Each number is 500 + 25 x the weight over its row's rms, rounded and kept within 0 to 999. Layers, rows and columns count from 0. Numbers have three digits each. The size before them is the row's rms in percent of the matrix's.

# layer 3 MLP down (transposed), 1536x384, rms 0.118, rows 160-209, columns 256-319
100:510482445544475505485549488491530524510500515513538541482511488516491494542537486479524497550434500539482538500492484556482475462492512498518497561521521501495546493459534502535448527513538501
098:522525504461506519540521527465512491468501502471471498470479520491512536526461487558516507498481472493516539522531498487487570513463506526470516483552481447523468546505467462518481488481484536
105:513530513472456512522525465513482526439481502513495530532517568502509506468445534508498502522541497495478506490467492510527496472498523487488522475469503519513508506494510507469501529512523520
100:517511501509528463485542478508510457507520513496502512482518517510504545471492547494546498499500457485476480468467524540512540534524478479487505501475569527496465528511480472521516542487518494
101:517550429505461502514535489529458511500500499505473498508514482506500447488499486495524550471504504510449507526532505498467454486507480520479496483516475470471499525487503525466509541489494511
100:512509548465476544501497492518492488506479500507495534503537496499473487546442504502444492476536476523500460491538449483509520516448473481530489506460508484482503495506516522506467456491510490
101:525496526453480480456488513469511521485496498504487542498533509515531523515523457558537469476483491514514489486452494539492494527461510475504475484488470570520499511513525471542527510522501468
099:505534525525506479520537480491492500512479450507549501496477498457496503495527508482443439490522445480496502529513492469481502488525557487522529505502525490526466506512526489551527521511448459
099:480493496478515507451479477491538494526533522528469500523523460530511466491484499535532520508523519500503480462488472469492474513506505471538495497525512479527509520517487522537535522541487538
095:510461541511486554521469562467484533528515514455497493520492514498512493515463508508490460499493460518521495515462554488520520474485477519552496489485465521508490493490481518493482490488482478
103:476531486466528528475432488480511507482481505465518472502526524500478505518451511464495493505485536480500523482522470549529540485510494518518546479485479522512510466428501467506478488500487489
092:531529483473462491519496504540491516492505529457500532471474541499491542537490514539569448497526492495540500474475516524515511465493481482488484493497477532537470494466533518536511554457483479
101:515470509506535500527501507488530484518512457523500445479502493474531496512490544447490500431474447501518492476496470519473500508497467513519517478528470484512478484507506464502508508514521484
103:528506488503518478473474506503482498471504529494516488560476472510528500514570532509519525544504504523537482527497494485474472505527472464499506500526485531520528493487513481490510511498535503
100:508550514550525502462506539489488447477511490510489530494483521523521517509512505525473480541520485501493504477521503509517493505534476495472476450461497477468480524463503483560506513555508478
100:497515497456515471462522460521486523473520521471541493509479518522493507478525485463528503518524509535497441490497475467523509498511461517481475477475518491520512524502505523550539477494481529
102:487504466541529494530479471498515483492548526476523477473535493514534525456471517488534461522504504474494472508522464485503520543502505492501476464496514521512484501454522486562495474495512483
093:497521489501490487460513481476476500453416505511529476523486487530504493498525518483412490498505494516484535487453520501464511514519548476514533540513556510475515517520489509502545527533522470
105:511536495491505488444519487467509507478496484541451478474510500499516476507517496461562538512549510520464468509502458516514518494479471506472507504492504493451516523465510484505500466527499522
104:485524473511506497512478497453518512504500506536491508487554537502520514557518457497522476515504445485465520478498493515455549492527462523535500518478477503513485484535505479485569538496481468
096:551502530480510516498490526519489485535477487539483462476516499493543501487532488500506493442471479479457486493489511510480490523512474495505533470470515456510510529484529471493498515508510528
102:537468510482506487507505486517512475561495502486482492512508431530510513492513543492529506512513506483471514520478476479526512489487506548483506522520507511452463489511522512499513473490492549
098:501563460511477430481486504534504500510469498431463513484464492477426513455504497531515500499488460505484501519477530509508493495499528483516507500516526544500499467524525472465465541530491487
098:512522494499529534461540532466472481514525502475520525484551472453518468495503465528519491513527459514471490533498514469509543473491489489473473535479508481459507514467482507484520492458464493
095:511532429483544500474519476485524486508493474523467487500464480520495491524470534493475518542519542488508541502500519490446516500499488513464488517537508566549550531531513487475477510479527489
102:521502456519535514485515503509540505545495504514461471457541499518493527512487544538472484464507509503502509508503472477541483515520480470504515521536480482506494531500489509499483486502503429
105:449524514536507432476506519486498464471468504524481487492476492476516512508527502484474512472503461502496495541474499492490528491489543418511485516484495512477509518518465494510498496504489533
100:482476483467498491563453489495500496547530502492478545516494477526482457464510522474540497492539515500514481470528484512505486499502503552475495509464486462496496469484511508498507536475497502
101:482499512523484488498519480508496501539479526528508507511507490476568480479475522529498521525503504528506492509550514467503543511495491535492558483527517536454511461476512500490489553485519503
100:490480494464509490499462499521497500458504515525457526472473528536514521496527499528477458505471470488505457497496496490515470483564511497497504527449499472528473514541486511537484496503496524
097:481502541456514505498481495473496471475528459514480494557463460525498495525454481467495486470494484487482529520484482478472448529575507492512535478553466463463468460483496493501483500495539489
095:498483487489536507546501456482507470523504534531526499467506520512459438512516489457544516555481509499511468488504493505495510484531521515475497484518482487541532452482509458518523528528517541
097:480497539511513509472483493468497474490513497495483558489505519485502533560512485537497488510496523519480546519471513508520496506515456504494507521491504541495513518493487531535466524508474494
099:506484522469549526482518467471481546476501512472500538496450525463487489545532510475520486498529521508495478501499472483515494482481449518501459528529482529523506536492478509539532514507510550
097:522545530537539520493512541531479486478463473512486506536473480547482532513488459521518498466497491518474502502497465502501538533484505542432511470547520501473492543522492496503482496450511488
103:513440464497503513457494528506511526507532520504505490500510447492533442515523481531524505495494524500482495451474501472468498491519488493525475497506461480511535485474477476514511445520492507
101:509536540565487496499461569477518530526507470524484495512514472457547503510524478514514531487541516513555502500513518483528490495511474502476496471476511488529515525480484506525478474499502489
103:491512521499512513509497452540523531508471489531500471486493511505524520470489563485466520508495458515501489449500502471468516503504558492465508513461502492492439511511494513457472452518491527
118:520477500518462499455486455508492504507507556495525484492524477495560543484526537533506470497530497477498481508513471514486545502497500502532537464481478477472525463499489502488497486532482492
105:471470497521506486469466470502535498503517517483511535538491493505491491512519513496468478504528489548523504506510461513515511536536505479537502484436502517511531500513536544496501518458545480
104:505504463508480481455483522526520555513481515479512517513464499484515519500465495477518489519512515465495484551515458476517528526515471486501445523554465499548472473518490484529519498504469461
101:505497496503546540488509507470489518523507497500532504471473469496464495472487513499514523538475448515492482533507473515508526532523525483521497551528512472461550483520541492499513497502475506
099:465476501497487502519565519501502521475505493529491536513485491468495513456552518541456511518514496526505493481509545485459538536507505465518499503517507492482554495520476495534523518506512483
100:518506518490498523498493521471510507471519469492476477527493487475516473457491505492505485465499459497509505541506471486466539478524470529550517446480523529523532483483519507493532508508503453
089:483507481467485532495536503512495478497489514499488515529577503505506462508486513459475490485450512500450526507534497501499555482491452484484474521497495532531493522538538499546506540488473487
104:537587521468483511527531479525494476504507537500513498466473481511483505509515476470542503481500498526440503513444512555522567488472507535500488508499504497495547459457484505497506521484478524
102:517526505495497458553518509523517482512430516491494506530485554499513538496500498497484524484536503490543448492503515490540472507553512481499479472491482486453499469521456446468542490519511522
101:503500545483488470505483473471535544515488521485503508559510508484479536538489501510498507508476530512535533522486474449529464411524512468477511482506496515502532494523505487498494487511460503
101:502510480527499482514527481454522493522495497480566546532498490452477495490499506478530506442538502502510516457568476487446495496541512512482473521497486523526528488493523519470530474452510502
099:517503466501485505481490522524539506483512507464479495540475523532475512473460496502531466462512506521480494534545536526519508489468465488533529484531530513495503469475509484522498523517471535
# layer 3 MLP up, 1536x384, rms 0.12, rows 161-210, columns 256-319
096:488539555491488483479459538496480536510485503501494524504513486518470525495499483521472467480499510507473542517544496512454539524468478529498482511486494487511506514536494482475495490517501484
105:477516473484442495518522506525503474471499530511499508442507526512448501521482477514505508541509504492496531505502446490518482477500525487482491502506466512464488473499507489509494511518522521
099:499496542505486525523489477508520508470534478488485497471506505478474505526525488494473520502494513533517495511487530480518540513512525464543487489495484518509526528520502551443484542507484482
101:466514494532505511534524522474504524547541433502533518447511497561492531526489519466535485521506505519504520509494486510516505513478445471498542522516507488515522460466506479498523523505471470
105:509528446507515474526469499502511509490519489498505477486463477497522555483489481550523539514484522539500523465496508480518521484507522515448482517511514472509514524486503511467511494510519457
092:446494460519485515509483507521490494471495502519528460493488504480512471514508480476468513497478547482497520471517552507530522468529493496554536512512501438478468539479471489468515510485482519
099:500462472482492497478521505508516496504501496531476528505521471489508518557498468532497496524515520481493481511518508507431525510519473496516513447497478459513519500521482490543504494480500502
095:501482490517497521488492487484485503482543489512502528502476537493499506532494525494516462512500546537493513534494461513491518476466451536523564525523510525491492482536507490516519514501524536
102:497492483473517501464514539497518495503504473545498534500509503560524518474512516463501559462500507510456514521518486534467494527509504491500504511491509528525460514481505470538515506490495522
101:486519491458526520506506533469515481467505422503497517483493510501492494523530454473484517486472513524496509532493485477486497425510487451507510480457503515512539490455483501498474493517484520
093:490495512537558523493481495500507496488483436523503480527551453522488486489507498480468564506481505501456506527505490497450502526510481508490529521507521503513508508537484485519494471539513507
102:473498518481457454485504509533528504488472495491473522497522525463470524486475503536534508515494503501450515561518515478511509500482510459477474515519527520505516506458545522478454518471481502
102:490539483511501512495514512503542517477513527420505502510496495516510528532485480514462501489481507481506502486519483504505465532486514476502514568541528481513494477521493476463485533500486464
094:467471488453463493528522504498515499483492494523529432541507510480485500462493502494492494451463522472509544530497497530493493509515511511482491525494464535523488508544468499457541447436523501
104:517472510514473488527454523471474475494522483513499506469515498475518509547490461472486485516494522433515512532439507501497535450499533430479528494482487548528485525518511486500469519534531473
103:485532491426459493509462520444463488523461465510477480494493509504541526522488536524500542514494487518464493501478509486527478478482505514443491495450496546457511498495494535512474501492493455
087:495473483471522495521501518496513488562528505501482544496510526502498508516479488489557510517485505489510454489551469476518474453489448523495472475509468492517483502489530532514462507467498510
104:537536453507490509553560519479516488499525529474491501527532562528531547508477516548533467498523467480508545485524486475498487511492485489508459490491457507517516522482479468481494496495506510
107:540563552496503501537518521454513484481546485510497481535481527508531538449514470569484473488495532559508492512489479500493549463514491491497502540522531498492502450475491474471479488525537515
102:548481511481492520487465519515510492508504483486545497538536511468455501505505522501469485454518554534486529514432517477506483542497488478519499497470474500504509476490522508502509485514521559
099:524521519487485518482499532476527456495534494525495459508487486520475490543518514483467529519447500471498492486487538476506494483517503491519501506473513480497501499497502563537491489496521488
096:475495544495500546520509488445483530536507488510527481476555511517554459501514494489460499496484535560527494484521516520472515482473482487522505510486496481476499544481533553512506500468508526
098:540485529475501494515525541478505529491499485498521471494467487541501512504487516479524495510543574517534468523474491462556513498471477493482482530498482513493511491506537457514515492536502510
094:475466548479456524533515499532484516500476507456536512509496529458468477494571484487495498471527464517497465472537543507502497505521494452492497447462521484489493476492470492522465515504503503
106:502543489515525481523504459503503523507467450460449466502477532487512510501480446480491502485523493490502496484464536519497507492513523493458484505482516488440556478527497470509479528536508494
104:492499512508504490468535547493479529460490495557493543501490494491518510495520446515489538488520530506495521477477527526478501507499491464492514535505503523479493462520492513511483491519432503
094:502481458504491484561515536479505435500476508500485470472494496524499529480508489547501500491508469487490493533480485485533467461499463505488494496494500557513499520505492546515464498479520520
101:523524547489503494483549515476514536467491514493469528453539581563516510483499446518480486494503487557476490521489505503504498533506500446516491458502534496493533514507508519478517526491482496
100:474486462505498503469518507518461502502487487445502514536496522535513466495493506497497504473551460564518494487527474521533541517519480485518533481513488544494495536484507529507533468491500506
098:463495533485498509481476516468473444482524500460466489542492545523491465476531532508511537471493490468480556515521492497526521507483505468523499503460521515440470499467479493476491520489443500
091:495519510536505514502525508504500509495484524522502523524515487528542491520497478499464511472523512529513510533501513503479486526529499476548522518508518474475483507502487489510475517497479470
097:512496475496485522517498491526474516470498514512478497512505501496507496439500476463483483460495497495489496482522483540485494482492530527486490511486484481480543492500502474490489435511555493
103:477495466507478505479471486488500480507489502478514503536550540543514509493502490505465530490487518501523515486503543480535512486487495516500561527461514505487537509506511498501480513471495443
099:462477513492506488513505495479511500553450476516452514484518489470549507458535533506518510485469542475554546529472492541549476488430474488443532550526541535478509517518500487513554492516519494
100:514510496489510536497568532473494492473516521519504500482470466504493452546525465560455492494535537520491483453521487495515505512498505526519502447495474491515478470488487522490463517505523515
098:521450524498533459489541459476459527498516521526472499504463501519496484511511494518492486499514503469473513534461496462514511512531491518480506495504560502531549489525508460545508509519514470
109:520492483491499548469520476533558485492524484508504512491506504470509532480507484502480527486507541523485535471484505508460492514484544514483506478542486477467457499524506509508487534527578511
126:501508516508488546463527453527533492499522546507521470502551504496541536535511545527502489483544531514483499490544485497516524488443489509487510483494457481468544498505490509517488505522458481
105:512481503474468500502503523532505504517470493463529487532557479498508473496498484503458511473553449534490481488462504505448505546516507494516498551454492535512549437504539515480524484500482461
102:485482497469528473502498488484499575519497507500451532511468513496501517498496508486519509495519498493504529459501512502463535504470500528529478493486532520543502448511507517519492487509511502
098:494520503563470507492477487478471494512490507458523463467525544508479509495486513466497477485505504496538514502497523505500521492473516479523520495521464507491485449484507476497497493476505466
105:465536499517488537475547508521516479509533518519511511499477514461489480507445441508477519481531503481494443541492546528454527485527470516560504477470507474521514476482484496505531499484490535
107:535504465484522494496494460492479491544520481496502478494498543493510504508470474512506546547493490483525489490497511464501501467515468490483495506471507515497517497501515508503494491538518518
088:544429511518502496519476507439490547490507502488509501473441495523503529503530508529490471527542502502520488535480504500474481496568528550479510502486523526478502480490480503521473505501509494
098:515500508539512506488509502535560511507525516477508460514494501486510522502496531535512445511531472533518509483561481537465499506474508498483517547491517550508511449494524503464510512514511510
102:518442496471493494519498479511478496509536475518497487523515497520507501496495498525515472499507524480461545512474525466487570479485494518528467513529496518521488485501517502504473548511488477
100:527534523504493494492519508473533523538526521525491501526490486503505534525458521510520469520530504510550511532478463504503507418450505479484464509488513537468525488485520502507447512467514476
101:503477511515521505529478488515536503442509524472445466502520463481505523506501545504503457489454521473486486522497529488477499501500471519501509484445511494462498512445456492522496518497512496
100:477510510489490494512490480474485527519515482494541492500507516503506521491511513502563498458510457486513463526455526475505469494544457441467498525496496493497520518522475507497490521537496433
101:514489484511478500493487533489462502464567479512506483527538468514480487502539517464465510476481476519505470460518568473470520468501501540520534463454489437497505520445494495524496481511502529